Each number is 50 + 15 x the weight over its row's rms, rounded and kept within 0 to 99. Layers, rows and columns count from 0. The size before them is the row's rms in percent of the matrix's.

# layer 6 MLP down (transposed), 1024x256, rms 0.0519, rows 997-1023, columns 128-255
091:55 23 69 58 55 56 60 51 53 59 56 27 54 34 38 71 31 37 20 29 58 47 73 52 60 37 50 55 34 55 50 58 66 53 37 58 52 71 42 74 57 36 45 54 48 72 52 53 59 37 34 68 44 62 62 47 38 70 34 30 62 71 70 41 58 18 53 72 67 55 40 39 53 68 48 69 42 60 42 41 64 31 47 67 45 55 56 43 60 41 34 62 66 64 56 50 63 82 33 77 48 49 80 46 60 55 81 42 82 33 64 46 36 47 69 65 54 51 57 54 37 63 63 68 61 61 36 44
100:37 56 41 32 32 47 56 58 54 38 62 44 25 72 40 59 46 71 66 42 43 53 73 08 61 62 81 40 43 35 28 60 51 63 38 18 40 51 32 85 65 52 59 58 61 54 40 54 37 46 63 55 51 28 69 40 57 78 52 57 77 43 40 58 40 38 46 69 50 74 22 56 26 16 30 45 82 57 16 58 49 66 33 60 61 70 36 53 64 41 59 51 44 70 49 30 49 46 46 67 54 75 34 55 35 51 39 48 34 47 71 49 29 74 43 48 63 51 52 18 52 57 48 43 45 43 79 39
098:28 51 60 38 59 34 35 29 25 52 28 35 30 52 39 57 59 16 50 58 30 47 29 60 50 51 60 71 50 23 57 44 46 64 28 59 53 66 58 59 35 65 40 44 56 32 39 59 60 62 34 18 64 70 40 54 41 40 45 53 73 62 52 53 45 55 40 40 73 90 53 69 58 38 50 50 45 63 47 56 39 64 63 63 39 46 36 40 49 35 52 49 62 61 64 22 48 75 67 69 44 69 27 49 17 39 59 37 38 73 65 51 55 50 51 56 72 58 85 48 20 39 48 37 54 43 45 53
104:49 30 41 53 64 40 67 33 62 00 36 82 11 57 50 33 36 66 38 43 43 15 43 36 46 58 53 49 45 64 53 45 55 65 50 52 44 43 27 59 16 83 70 58 42 43 50 58 78 53 58 40 74 50 46 44 58 53 64 71 66 24 51 63 44 56 53 48 59 32 62 58 63 49 52 48 13 45 72 75 49 67 67 38 56 44 42 39 71 55 55 40 34 42 64 48 24 60 50 54 33 47 40 49 67 37 52 41 51 88 57 58 58 56 62 23 43 69 53 39 65 38 51 18 42 28 80 49
095:47 26 56 51 55 57 34 39 41 53 63 26 69 47 51 55 34 55 58 39 69 50 59 56 56 42 54 35 52 58 73 89 37 43 48 35 40 47 55 55 74 44 54 59 04 57 60 25 52 43 33 43 69 56 44 32 43 47 47 61 43 71 58 63 28 24 36 40 65 58 61 58 53 41 62 61 52 47 51 71 52 58 63 61 34 75 61 64 25 39 49 80 18 61 25 62 25 51 51 43 53 48 31 36 40 39 72 40 49 26 55 71 40 81 33 65 19 53 40 35 14 54 44 11 40 61 57 33
099:40 48 53 28 66 62 55 50 49 26 70 36 56 49 58 44 47 41 56 55 43 78 46 43 24 44 55 39 48 63 37 46 44 25 26 72 51 25 35 42 24 39 59 50 69 58 62 67 33 60 39 59 74 42 63 78 37 38 48 79 46 50 55 67 56 42 66 45 47 28 53 40 59 46 34 21 57 56 38 44 39 39 48 76 41 41 28 49 48 34 34 78 66 73 51 57 37 73 26 15 56 15 67 54 20 54 86 24 46 33 35 31 73 19 81 59 28 36 61 47 46 54 53 41 51 52 50 48
105:51 52 19 41 54 61 44 59 48 56 58 48 46 66 49 08 58 58 69 56 48 77 31 56 79 45 47 50 54 28 61 64 71 39 24 52 53 41 44 78 42 56 65 42 50 57 57 42 71 45 35 62 64 53 35 60 42 51 51 48 58 46 63 75 50 58 61 42 37 30 37 13 23 59 37 40 37 67 63 42 45 64 38 43 63 45 69 57 33 47 42 41 19 54 60 48 37 42 55 59 44 75 48 35 43 50 82 30 61 70 63 36 65 70 67 62 39 59 69 80 47 52 76 34 45 60 58 53
089:39 63 49 55 58 14 72 64 46 38 28 44 22 40 27 66 74 53 50 50 46 65 76 50 49 62 42 53 46 83 47 76 47 20 61 44 41 69 44 62 23 38 52 70 40 62 46 32 52 49 62 87 61 59 47 51 42 76 43 52 60 62 27 60 70 53 50 54 45 46 21 52 74 42 57 56 46 32 30 54 56 66 60 64 32 39 63 34 65 67 50 26 35 82 32 47 34 70 52 67 54 48 39 71 31 43 50 56 45 58 36 59 75 58 52 65 67 77 38 27 48 59 53 54 80 59 55 40
107:38 48 46 57 73 46 61 52 55 38 35 67 47 51 33 35 85 72 38 53 74 61 69 21 52 85 58 73 56 33 53 27 37 18 43 34 60 53 52 60 53 48 44 47 53 57 37 71 44 25 61 38 44 76 49 54 57 39 82 62 82 52 42 59 38 59 50 55 51 32 49 53 50 37 67 37 27 42 51 21 61 57 44 14 59 42 51 69 45 37 30 25 37 72 66 56 25 52 50 63 47 49 60 39 41 56 53 35 44 53 51 59 53 84 99 49 54 50 25 74 69 48 70 39 71 35 48 48
094:44 44 38 66 47 34 23 20 67 41 34 42 46 29 61 48 28 47 46 61 56 35 39 55 72 33 29 38 61 52 83 46 64 10 47 36 44 63 57 51 46 39 48 65 56 73 33 48 65 64 30 33 63 47 65 49 42 66 34 30 52 67 50 48 44 72 33 58 64 52 56 61 45 29 46 28 54 34 51 60 33 43 48 53 59 16 40 57 41 61 61 78 58 43 58 29 59 90 63 48 62 54 43 65 44 79 50 35 54 99 76 30 62 46 57 70 53 62 61 33 38 62 40 58 38 31 51 72
098:62 32 50 80 37 32 60 52 37 56 49 42 61 63 45 84 24 29 53 67 84 35 50 70 30 51 52 49 84 60 43 40 49 55 66 27 53 45 40 56 63 55 65 36 51 52 57 27 39 47 45 72 32 62 48 60 70 69 38 83 29 25 39 40 71 55 57 43 53 43 26 70 35 17 34 56 62 72 50 35 59 40 41 50 49 35 75 59 39 46 52 21 57 44 47 40 30 36 32 60 50 37 46 64 53 61 73 31 37 62 34 29 41 62 53 52 48 62 62 54 64 57 54 61 68 54 42 37
102:75 61 24 67 38 29 38 59 48 39 50 77 18 49 27 34 60 32 55 42 59 25 63 69 36 82 49 67 82 27 43 59 22 43 40 66 29 57 63 40 19 36 62 44 54 53 59 31 50 43 64 27 62 46 42 49 44 58 52 39 74 71 58 53 50 42 57 47 71 46 39 50 36 46 34 11 59 61 46 21 51 60 56 27 56 39 29 46 54 52 55 36 50 54 54 65 52 68 58 47 72 72 42 40 32 64 60 48 73 44 33 32 53 05 50 33 77 46 63 78 54 54 68 64 52 67 69 46
100:24 50 50 63 38 42 37 62 62 64 56 53 34 31 51 73 29 35 52 80 37 23 45 57 50 39 47 31 33 53 56 66 34 81 59 40 39 50 44 25 36 19 54 31 74 30 63 54 47 54 69 46 66 41 57 44 61 35 45 56 73 34 37 38 44 95 54 28 52 60 46 41 54 35 46 82 73 45 55 35 35 65 23 62 62 67 64 44 66 73 75 57 39 50 61 52 47 75 58 38 61 46 48 55 47 49 56 30 50 35 65 42 34 45 09 69 41 54 46 81 64 57 65 53 38 67 43 15
105:47 45 64 52 41 49 36 74 22 42 72 55 28 37 66 46 26 40 75 76 41 55 47 54 57 64 49 60 54 30 41 28 49 49 70 30 52 48 68 76 61 57 43 57 47 39 74 31 24 52 35 45 49 58 45 51 42 47 51 41 20 41 24 75 59 49 53 46 46 55 62 51 33 35 38 56 41 65 52 52 79 39 46 34 74 39 82 55 51 75 48 64 63 52 71 30 66 33 29 53 54 50 66 11 59 31 63 50 47 54 56 55 43 26 40 68 58 52 20 30 44 64 51 47 37 49 59 57
099:32 56 53 62 42 63 30 68 41 53 40 44 54 38 33 48 44 39 57 35 84 23 60 09 50 30 55 66 60 30 56 49 32 43 69 54 52 43 52 36 57 71 43 59 73 65 53 27 59 47 70 69 57 42 29 46 34 37 52 57 55 71 46 42 74 38 65 46 64 39 90 80 08 19 11 57 26 36 59 45 54 52 50 45 43 63 67 20 48 29 72 38 51 48 70 56 43 54 27 35 65 55 68 38 51 57 49 37 39 54 50 78 33 73 53 47 30 39 59 68 32 65 57 30 49 23 25 46
096:57 76 52 53 49 36 72 87 43 66 05 65 36 62 36 41 63 47 27 35 81 66 42 57 31 53 70 34 45 54 35 38 28 32 42 22 57 68 76 60 51 19 37 67 14 48 29 72 59 56 15 71 34 41 58 58 50 47 22 58 61 49 56 43 65 39 47 36 45 60 46 68 70 48 64 45 63 55 34 46 67 56 69 66 54 54 42 49 46 59 60 42 59 30 36 48 48 67 64 43 57 32 56 40 72 40 54 55 55 69 50 48 42 64 82 05 47 46 32 29 23 19 27 35 49 50 22 68
099:20 58 15 57 46 48 63 42 53 39 54 62 70 50 49 81 38 26 47 42 45 52 35 71 62 51 42 59 53 53 54 60 47 46 52 35 57 42 43 70 44 13 40 13 43 67 45 33 56 61 61 55 48 33 58 53 67 53 63 69 51 41 55 46 58 52 57 31 70 55 38 66 54 31 63 45 53 38 59 56 56 51 77 47 53 49 43 31 44 32 29 09 65 33 62 81 19 20 64 45 57 38 51 69 24 49 54 54 49 61 61 38 23 43 39 38 58 47 48 45 59 49 77 57 52 27 46 46
101:44 26 17 29 50 58 38 69 72 35 71 53 70 72 35 52 47 52 56 52 59 47 69 53 46 71 56 43 45 51 61 73 58 66 52 30 72 49 28 69 32 43 62 40 59 68 68 55 33 64 54 53 61 41 66 54 36 38 47 27 21 67 45 54 68 70 63 64 58 44 56 26 52 73 43 59 55 43 33 70 43 43 56 40 66 46 34 59 37 55 71 64 44 72 70 60 48 75 38 47 87 69 67 32 18 37 48 40 44 70 67 77 64 44 60 37 28 64 59 42 45 48 49 60 34 39 50 45
103:30 45 52 25 33 58 52 46 52 57 20 53 25 78 45 41 67 44 31 56 83 53 43 47 58 36 48 72 65 45 50 54 57 63 53 41 55 33 31 80 49 72 49 49 41 54 46 51 33 48 64 44 47 61 61 33 30 52 67 32 56 64 43 35 29 55 66 24 53 24 50 32 50 43 60 73 68 43 77 45 02 62 56 58 83 67 48 75 84 51 51 38 60 46 22 47 58 58 66 47 24 50 56 29 38 54 29 45 45 47 31 43 47 57 65 52 48 18 42 38 41 40 52 70 51 62 36 42
098:35 61 28 21 50 70 23 51 46 62 57 75 32 42 62 49 67 48 44 37 38 33 50 37 35 62 36 48 57 24 65 44 64 40 62 40 49 41 42 50 55 52 25 57 69 63 39 44 60 46 53 63 77 57 57 38 74 61 49 12 28 53 75 31 41 58 38 52 53 80 67 44 25 70 67 45 29 50 30 39 78 46 63 43 49 48 46 37 31 68 00 49 23 44 54 77 60 30 66 57 79 43 36 54 57 32 70 15 55 36 44 41 45 44 61 41 51 48 42 45 37 40 30 65 51 76 51 77
102:54 66 34 66 27 25 39 73 41 65 65 34 50 47 53 69 78 56 73 58 25 37 46 42 59 24 40 41 51 50 51 56 59 77 54 41 47 53 59 12 63 59 24 46 39 33 30 30 37 33 47 28 48 47 54 25 68 42 34 23 40 52 61 23 67 30 47 37 66 66 67 51 57 47 58 63 59 48 62 29 59 76 50 69 53 49 34 51 56 40 59 62 68 67 68 69 33 33 37 29 42 55 31 45 54 22 64 55 41 61 74 43 55 56 74 61 64 80 44 62 53 43 73 45 49 51 40 56
102:47 43 60 21 79 45 80 72 48 71 49 64 77 38 84 59 62 44 35 74 57 45 52 63 34 44 42 49 33 59 46 53 52 40 53 45 63 37 30 41 41 55 64 30 57 45 30 21 60 57 61 55 37 52 57 54 80 42 54 34 38 39 39 43 82 71 31 41 61 78 39 49 81 21 64 68 46 47 48 62 59 37 60 20 52 32 27 63 43 39 55 39 70 37 69 29 68 22 27 70 29 50 60 40 42 25 79 54 56 61 40 52 52 65 79 95 60 23 54 44 48 68 31 53 44 64 60 37
102:43 48 35 27 56 58 60 42 63 53 52 53 57 90 59 55 48 47 56 35 31 73 50 80 46 60 41 50 42 55 49 36 46 78 67 56 62 35 41 67 29 64 53 50 89 75 23 71 76 37 42 44 67 56 51 48 66 68 79 50 36 83 73 31 52 66 32 39 52 86 28 62 56 66 30 54 49 44 66 51 37 28 79 54 64 45 51 73 39 49 60 38 24 54 44 36 58 40 37 62 34 41 58 54 73 53 25 78 50 15 52 41 50 71 41 58 54 32 56 41 52 21 38 43 54 58 44 66
100:33 23 42 59 50 33 61 57 47 15 56 45 33 75 52 58 85 57 47 52 49 74 47 23 48 48 56 29 40 68 53 38 54 64 48 47 75 61 40 67 34 93 57 22 47 54 34 52 45 57 46 72 73 24 55 58 24 49 68 46 72 51 45 59 18 31 33 78 71 55 62 99 32 54 63 68 92 57 50 41 57 39 40 57 52 54 48 66 74 31 36 54 57 79 67 31 63 83 30 34 40 36 56 52 52 49 77 69 38 47 56 34 42 40 83 37 59 63 70 37 53 50 43 68 24 46 83 50
104:33 38 58 56 09 35 45 30 59 58 63 26 03 93 65 54 49 51 72 69 61 58 45 31 45 46 31 23 70 36 75 68 46 78 47 76 32 21 66 58 57 32 42 58 50 52 39 20 49 46 53 43 38 63 58 30 34 46 54 49 66 50 55 37 30 30 42 44 69 56 40 44 49 48 55 72 66 29 37 48 55 34 82 51 52 54 74 70 37 41 24 31 50 46 30 48 36 60 53 35 60 47 52 58 78 58 51 46 25 34 33 35 41 56 44 62 82 70 27 71 60 51 51 71 43 59 40 57
100:46 54 60 39 51 41 27 72 68 62 36 37 34 67 31 40 72 47 62 61 49 49 45 00 65 41 62 61 91 46 48 45 68 57 67 57 54 57 58 54 67 62 52 60 43 73 48 59 29 55 58 79 41 80 28 30 37 58 48 38 24 43 26 44 53 59 63 43 44 48 55 54 56 35 47 53 68 60 37 56 41 42 81 59 74 62 39 40 51 08 53 34 41 65 40 59 38 34 35 40 24 45 66 52 61 59 62 55 73 75 82 48 56 44 79 65 39 69 33 38 46 63 71 67 58 41 77 39
110:24 31 30 56 42 52 37 40 51 66 52 43 91 43 41 36 50 64 40 85 34 61 60 56 58 68 62 60 56 41 54 34 32 68 39 83 66 12 57 70 75 45 41 50 35 48 43 69 47 40 38 73 33 84 54 58 61 43 49 24 70 48 60 55 45 52 48 84 56 52 54 24 49 52 75 16 88 47 72 47 80 44 64 36 50 53 62 52 45 69 44 63 43 83 71 40 59 64 50 42 72 55 42 49 49 40 54 44 63 58 50 38 61 71 40 48 71 74 41 39 59 48 44 56 56 83 09 43
# layer 6 MLP up, 1024x256, rms 0.137, rows 998-1023, columns 128-255
098:40 61 27 49 55 73 70 57 52 42 63 48 39 30 50 64 40 42 16 25 76 25 65 62 38 30 60 50 63 59 67 39 57 29 94 60 55 43 35 11 48 53 37 39 75 51 54 78 83 30 20 71 71 68 55 55 36 63 53 64 49 48 57 60 38 31 64 65 56 30 57 40 62 61 54 69 47 52 30 48 30 26 39 69 43 56 27 30 69 61 56 62 37 32 53 21 22 62 67 54 63 34 46 53 50 39 49 55 52 65 43 54 60 46 72 44 58 69 45 43 67 51 53 49 58 49 65 50
104:53 36 63 50 65 64 54 71 37 67 49 43 40 50 73 36 34 63 48 26 44 70 46 44 36 35 65 90 58 35 29 56 54 57 53 58 40 49 41 66 46 65 86 44 70 50 66 43 65 54 54 52 73 37 37 53 53 41 43 54 37 30 77 82 38 68 81 36 35 39 56 49 14 36 55 43 39 39 32 34 60 57 19 58 51 59 61 49 70 33 23 38 39 28 54 49 20 39 52 64 60 43 44 36 59 30 27 72 58 62 45 45 53 40 29 57 26 47 65 58 60 51 56 52 60 85 54 64
101:80 68 55 21 34 50 40 45 53 49 58 38 67 26 47 21 47 38 35 54 63 63 48 69 40 51 39 08 61 48 25 51 38 38 39 43 32 57 56 44 55 48 17 62 33 45 53 28 30 55 47 14 63 74 53 59 27 46 66 44 75 68 46 43 16 36 69 27 33 47 61 46 56 37 53 28 52 49 58 51 60 72 45 17 60 08 58 50 48 50 63 33 42 39 53 43 21 17 35 52 43 48 51 59 42 66 42 81 46 40 48 60 38 50 44 66 67 63 37 56 39 56 60 53 39 37 58 59
106:31 36 41 24 44 32 46 49 43 20 37 48 28 59 26 47 60 46 59 46 64 55 63 81 36 46 81 69 50 39 40 36 50 42 37 34 37 55 23 66 52 45 60 63 48 33 97 55 54 49 62 41 75 36 36 31 38 44 22 59 26 58 63 48 45 52 17 43 54 54 56 37 35 45 72 64 62 35 51 59 59 50 70 46 63 45 39 41 64 64 50 67 51 56 46 60 50 47 37 74 31 50 27 51 53 42 53 08 40 38 44 58 56 67 49 85 41 41 35 40 48 49 76 49 49 71 54 32
104:60 28 54 69 86 64 51 41 79 37 59 55 32 52 50 81 33 56 86 39 34 57 41 39 48 34 61 35 73 46 62 41 75 12 53 86 42 45 42 74 44 69 59 71 35 34 47 47 62 55 69 32 55 57 42 55 61 49 50 38 47 47 44 52 70 46 36 53 43 56 37 55 73 47 76 57 31 70 33 39 56 38 71 55 59 61 54 39 57 49 54 41 46 44 55 54 27 51 26 66 59 37 39 36 15 68 64 46 51 56 53 55 72 53 46 61 43 46 84 51 64 48 60 38 53 39 58 19
098:66 33 79 60 48 43 44 57 21 81 51 54 41 34 47 40 56 52 37 31 87 34 41 63 72 84 47 43 57 47 67 43 59 55 47 53 52 43 41 59 55 67 19 61 63 49 78 43 51 69 33 52 51 50 50 75 74 62 21 63 38 50 42 60 34 36 57 41 76 60 85 57 54 41 57 53 55 29 51 56 36 17 47 39 64 46 39 66 72 39 69 46 63 50 61 47 58 57 54 59 36 55 46 44 31 52 56 70 46 48 42 24 27 51 26 77 60 53 59 50 29 60 33 46 31 68 54 42
091:39 44 44 36 40 60 29 40 33 51 41 34 92 37 63 67 55 67 51 37 54 59 28 66 64 24 47 37 33 48 71 38 43 79 48 56 58 41 36 28 52 63 72 48 46 39 61 53 40 67 43 23 41 57 44 55 60 54 46 35 51 71 65 57 41 48 37 50 63 92 52 46 56 41 54 52 44 73 47 42 63 55 69 19 43 57 44 59 52 39 49 67 71 34 81 31 59 41 64 37 10 58 50 54 45 32 39 62 66 16 34 64 42 64 62 48 53 23 73 40 60 38 44 61 41 39 45 75
106:52 60 17 58 74 52 48 59 64 24 50 41 37 46 51 50 46 57 47 41 60 54 61 34 21 55 50 75 50 35 26 53 45 54 61 52 37 40 54 33 65 68 52 37 58 86 52 48 50 20 63 52 49 57 61 44 44 37 77 61 30 73 36 20 32 76 31 74 40 59 52 82 53 62 58 35 39 43 73 39 43 46 39 49 55 31 47 48 27 43 46 65 38 34 55 55 17 18 52 37 60 40 55 43 54 55 54 58 41 65 44 65 57 51 48 34 47 46 40 72 46 76 77 51 50 77 76 78
094:32 57 47 51 70 35 32 42 63 80 59 33 58 49 69 81 29 59 35 57 39 50 30 67 61 37 55 50 17 65 42 30 30 69 32 29 55 49 23 72 33 52 70 46 62 75 50 66 41 39 47 70 51 58 49 40 41 63 61 36 65 61 55 19 37 32 52 54 47 61 55 34 67 38 63 67 43 34 61 51 44 55 66 67 40 55 69 66 51 22 69 68 27 59 62 42 60 53 59 62 55 72 55 71 62 69 53 62 51 68 28 02 39 58 47 37 52 14 70 45 39 60 80 70 48 63 45 45
101:69 33 41 37 78 88 53 44 56 79 64 58 79 54 69 49 61 51 76 20 24 34 27 66 45 68 41 49 59 62 45 58 56 55 53 49 52 81 92 52 49 50 42 39 22 30 45 58 45 27 47 50 50 35 41 61 64 26 59 40 58 65 55 38 46 36 46 48 24 37 60 71 56 56 62 56 59 50 71 38 31 28 73 32 34 37 00 45 15 44 34 33 50 53 20 88 34 42 34 67 53 38 62 50 41 71 43 50 52 52 56 46 41 36 48 51 40 62 71 61 88 21 54 75 30 71 52 43
103:32 29 52 52 47 48 56 63 39 38 50 60 24 60 65 53 27 54 28 25 57 56 33 24 61 64 51 71 24 58 64 56 46 48 59 39 34 92 38 58 56 58 55 75 70 52 87 33 30 44 39 63 70 21 39 56 35 43 28 38 39 66 24 32 44 49 57 55 42 89 40 36 38 71 49 37 51 52 36 21 66 53 60 72 42 47 53 42 60 45 22 48 51 55 51 44 44 66 65 61 50 54 48 45 58 51 64 49 73 39 48 43 66 36 56 63 42 71 60 61 68 69 54 43 55 55 39 82
101:45 45 42 48 37 34 58 63 46 44 65 28 51 55 46 55 45 58 69 33 62 63 52 51 39 53 53 55 66 44 31 46 71 49 29 54 20 44 35 24 77 34 34 45 61 65 38 52 46 77 26 24 70 47 36 51 66 45 22 54 49 77 46 46 36 62 60 57 68 53 48 50 51 49 17 69 32 60 59 71 24 92 58 59 59 47 31 43 33 51 56 45 30 32 61 73 32 33 77 58 21 81 55 57 48 64 61 59 85 75 32 71 54 61 38 56 58 52 73 61 22 54 60 52 40 30 54 61
103:70 27 63 51 42 66 61 80 69 67 47 79 46 32 48 47 39 43 32 44 58 79 62 73 71 69 25 40 60 67 32 92 75 50 38 51 72 67 46 76 44 41 45 54 45 50 65 53 61 51 33 16 48 48 46 56 25 50 24 59 42 77 70 79 74 58 55 47 26 59 67 48 41 30 70 41 41 60 16 48 34 48 44 43 30 17 35 43 81 72 64 42 58 52 51 39 49 52 68 42 69 51 68 70 45 48 81 48 60 44 48 67 35 54 62 55 52 31 72 66 47 39 71 46 83 72 54 46
104:65 52 64 49 63 61 41 55 47 73 52 55 66 67 49 51 47 34 28 44 43 30 35 64 46 63 63 54 84 44 44 45 50 70 62 47 38 51 44 60 81 70 33 79 81 52 73 48 39 71 35 75 29 40 36 63 59 34 54 28 52 67 43 46 40 13 62 48 57 75 54 61 06 43 37 50 40 38 62 44 50 32 31 40 21 52 65 20 48 50 65 58 59 38 60 43 41 39 66 41 47 56 52 19 52 55 64 44 63 69 38 77 62 68 60 53 51 58 34 41 42 49 62 68 36 58 37 54
103:50 61 47 57 57 43 47 62 53 49 52 63 60 20 62 49 60 34 46 52 47 66 52 69 51 71 40 80 49 41 46 38 51 48 52 42 46 64 63 36 46 64 53 72 34 36 59 72 46 54 47 49 43 56 59 17 32 71 15 49 48 51 76 45 42 53 87 28 41 37 56 28 43 68 29 53 55 29 47 61 32 44 42 77 42 53 58 42 36 34 61 39 79 77 44 79 56 28 29 25 73 54 58 57 31 46 70 36 32 69 53 59 58 42 41 38 58 37 68 59 36 42 50 32 30 35 60 30
095:67 53 60 46 40 61 36 23 69 59 41 44 40 19 63 38 36 57 64 33 28 79 31 41 40 17 57 39 67 59 62 51 37 39 59 50 48 32 39 48 63 48 60 51 63 55 45 42 45 60 38 19 17 35 70 50 57 23 35 73 56 39 61 62 65 46 45 45 53 62 60 43 53 49 37 68 22 71 18 63 25 50 68 82 55 51 46 50 54 74 53 57 54 43 47 43 76 20 51 60 67 63 38 60 22 35 47 19 35 28 75 68 69 51 72 36 55 53 72 41 52 58 50 64 38 36 41 69
101:46 52 55 60 71 78 65 70 45 65 57 61 73 69 54 45 61 34 62 44 30 34 81 27 41 52 21 63 44 61 65 49 51 58 40 73 45 68 41 63 40 64 29 62 37 67 33 75 51 63 35 60 58 43 37 60 49 75 44 28 64 65 59 63 25 26 27 48 49 41 47 28 69 54 49 27 13 17 23 26 27 43 27 55 18 53 19 57 52 64 38 42 71 31 43 69 51 70 37 40 61 51 60 41 47 29 63 45 51 58 31 53 70 44 14 29 65 45 33 29 47 82 72 51 58 38 79 44
101:45 21 87 56 55 72 73 59 45 63 54 50 60 69 56 31 59 42 76 45 28 62 49 33 45 74 45 69 77 61 36 56 46 80 56 56 54 66 55 58 51 61 31 66 61 28 23 67 66 71 56 16 49 33 15 37 37 49 51 49 46 06 33 40 30 26 47 56 36 40 41 53 55 41 49 57 36 69 53 78 23 53 52 53 60 58 47 45 51 41 58 34 48 57 48 19 73 51 54 50 46 52 55 52 55 71 47 26 60 87 26 50 48 50 46 28 66 26 51 44 68 21 61 69 47 71 48 44
098:48 24 73 46 42 39 69 66 55 26 58 72 30 80 24 63 31 37 29 35 38 38 46 50 50 48 54 20 26 67 64 31 40 20 52 31 31 47 36 62 45 38 71 57 52 63 15 71 38 62 37 35 19 58 52 38 44 48 52 44 78 46 73 28 23 58 48 61 72 55 54 25 52 14 48 48 56 51 51 26 58 23 55 34 39 52 62 69 84 29 43 53 68 29 35 49 48 25 48 45 29 52 47 41 26 35 41 53 43 53 43 51 33 60 50 44 14 33 33 38 43 43 33 47 73 62 54 48
102:45 35 46 46 39 38 43 62 38 51 56 34 70 48 74 75 45 52 67 53 67 46 81 61 42 38 58 62 65 58 62 76 89 48 21 51 38 44 35 54 43 47 71 80 34 68 47 37 38 42 34 42 50 54 36 59 47 42 43 63 30 43 59 52 83 73 55 44 50 71 54 44 09 80 47 31 46 53 52 65 50 57 54 60 68 61 59 44 58 39 27 60 38 27 45 62 21 38 44 92 62 72 52 59 66 29 46 18 59 69 39 38 66 71 46 59 67 37 61 56 82 24 52 74 36 38 60 41
107:39 38 54 39 42 52 44 60 37 43 68 49 33 29 51 54 59 18 57 26 46 61 52 35 31 43 44 55 43 70 58 51 67 65 28 49 38 52 51 53 38 53 40 44 53 65 79 42 45 35 53 49 68 69 64 48 59 43 58 81 57 72 31 56 63 47 24 65 20 44 75 49 53 39 47 65 67 52 33 54 25 38 32 54 62 25 46 51 83 48 30 62 54 41 74 67 34 49 45 59 63 72 56 51 34 26 41 62 47 33 36 54 47 61 71 31 30 70 37 57 46 51 52 58 45 34 57 62
099:65 49 46 43 51 48 38 38 54 68 68 55 52 37 65 71 67 36 33 56 37 45 42 42 24 37 42 49 48 43 62 36 40 49 47 76 26 79 62 62 55 48 46 42 22 44 47 57 35 40 47 01 65 30 48 43 14 48 49 54 39 29 43 56 26 44 90 64 62 30 43 47 56 46 54 45 44 65 68 45 50 48 52 57 58 55 62 25 43 85 68 51 31 51 35 46 59 50 51 45 59 49 13 28 46 20 43 24 47 66 29 68 71 85 60 46 54 51 34 45 57 40 76 39 28 67 28 59
101:48 65 47 42 66 81 17 65 27 55 25 42 59 23 46 44 46 63 21 41 70 74 52 37 54 57 30 40 53 58 67 63 40 25 45 55 62 60 74 18 45 50 29 50 56 62 65 50 16 45 29 51 66 41 47 38 48 50 69 53 78 69 65 64 58 30 52 37 74 51 59 51 57 51 33 45 43 38 12 16 57 48 35 23 52 28 45 45 42 49 58 32 45 25 62 34 38 28 51 59 47 67 41 75 36 45 40 40 54 58 57 56 31 44 42 50 63 38 45 50 45 59 32 62 36 63 25 55
103:55 42 45 62 31 40 34 28 21 58 64 38 46 58 56 59 48 18 37 36 65 41 42 47 49 26 58 43 41 69 49 35 67 57 63 68 65 48 56 53 52 38 74 41 20 48 48 17 77 54 58 54 40 37 44 56 47 49 28 29 54 79 49 32 34 44 58 59 64 57 40 38 25 41 64 32 27 42 80 54 53 39 32 51 31 58 26 38 36 45 48 31 59 60 62 37 26 37 38 48 81 51 40 62 72 37 66 71 29 58 30 42 61 65 63 70 67 65 77 71 83 36 41 61 57 84 58 51
103:62 50 43 32 52 53 47 48 42 39 48 56 57 35 61 53 36 45 50 70 43 42 44 34 27 59 35 45 36 33 56 69 30 30 43 50 54 40 49 47 60 36 45 53 38 45 72 49 56 55 66 39 16 54 54 59 51 58 32 50 18 61 71 46 43 33 80 28 61 37 32 57 36 54 56 74 40 52 60 46 42 51 43 45 31 69 31 82 82 64 37 75 45 56 82 32 40 51 70 08 36 58 46 57 68 37 59 60 49 30 40 53 41 50 31 56 81 29 24 69 49 79 38 49 58 41 68 76
110:60 44 75 40 44 58 33 34 52 70 54 29 80 45 60 59 52 41 37 42 38 52 64 32 12 58 56 58 64 56 51 28 62 78 44 17 73 46 61 45 45 42 64 37 77 63 31 35 52 47 28 42 28 60 63 55 62 43 45 31 46 48 56 68 49 53 19 55 36 33 37 56 79 66 50 17 63 53 22 35 84 46 80 42 47 60 62 52 40 38 42 64 54 48 27 61 47 23 43 65 66 51 57 08 67 33 57 59 36 64 60 55 47 38 52 66 47 52 91 37 55 32 36 50 38 58 49 49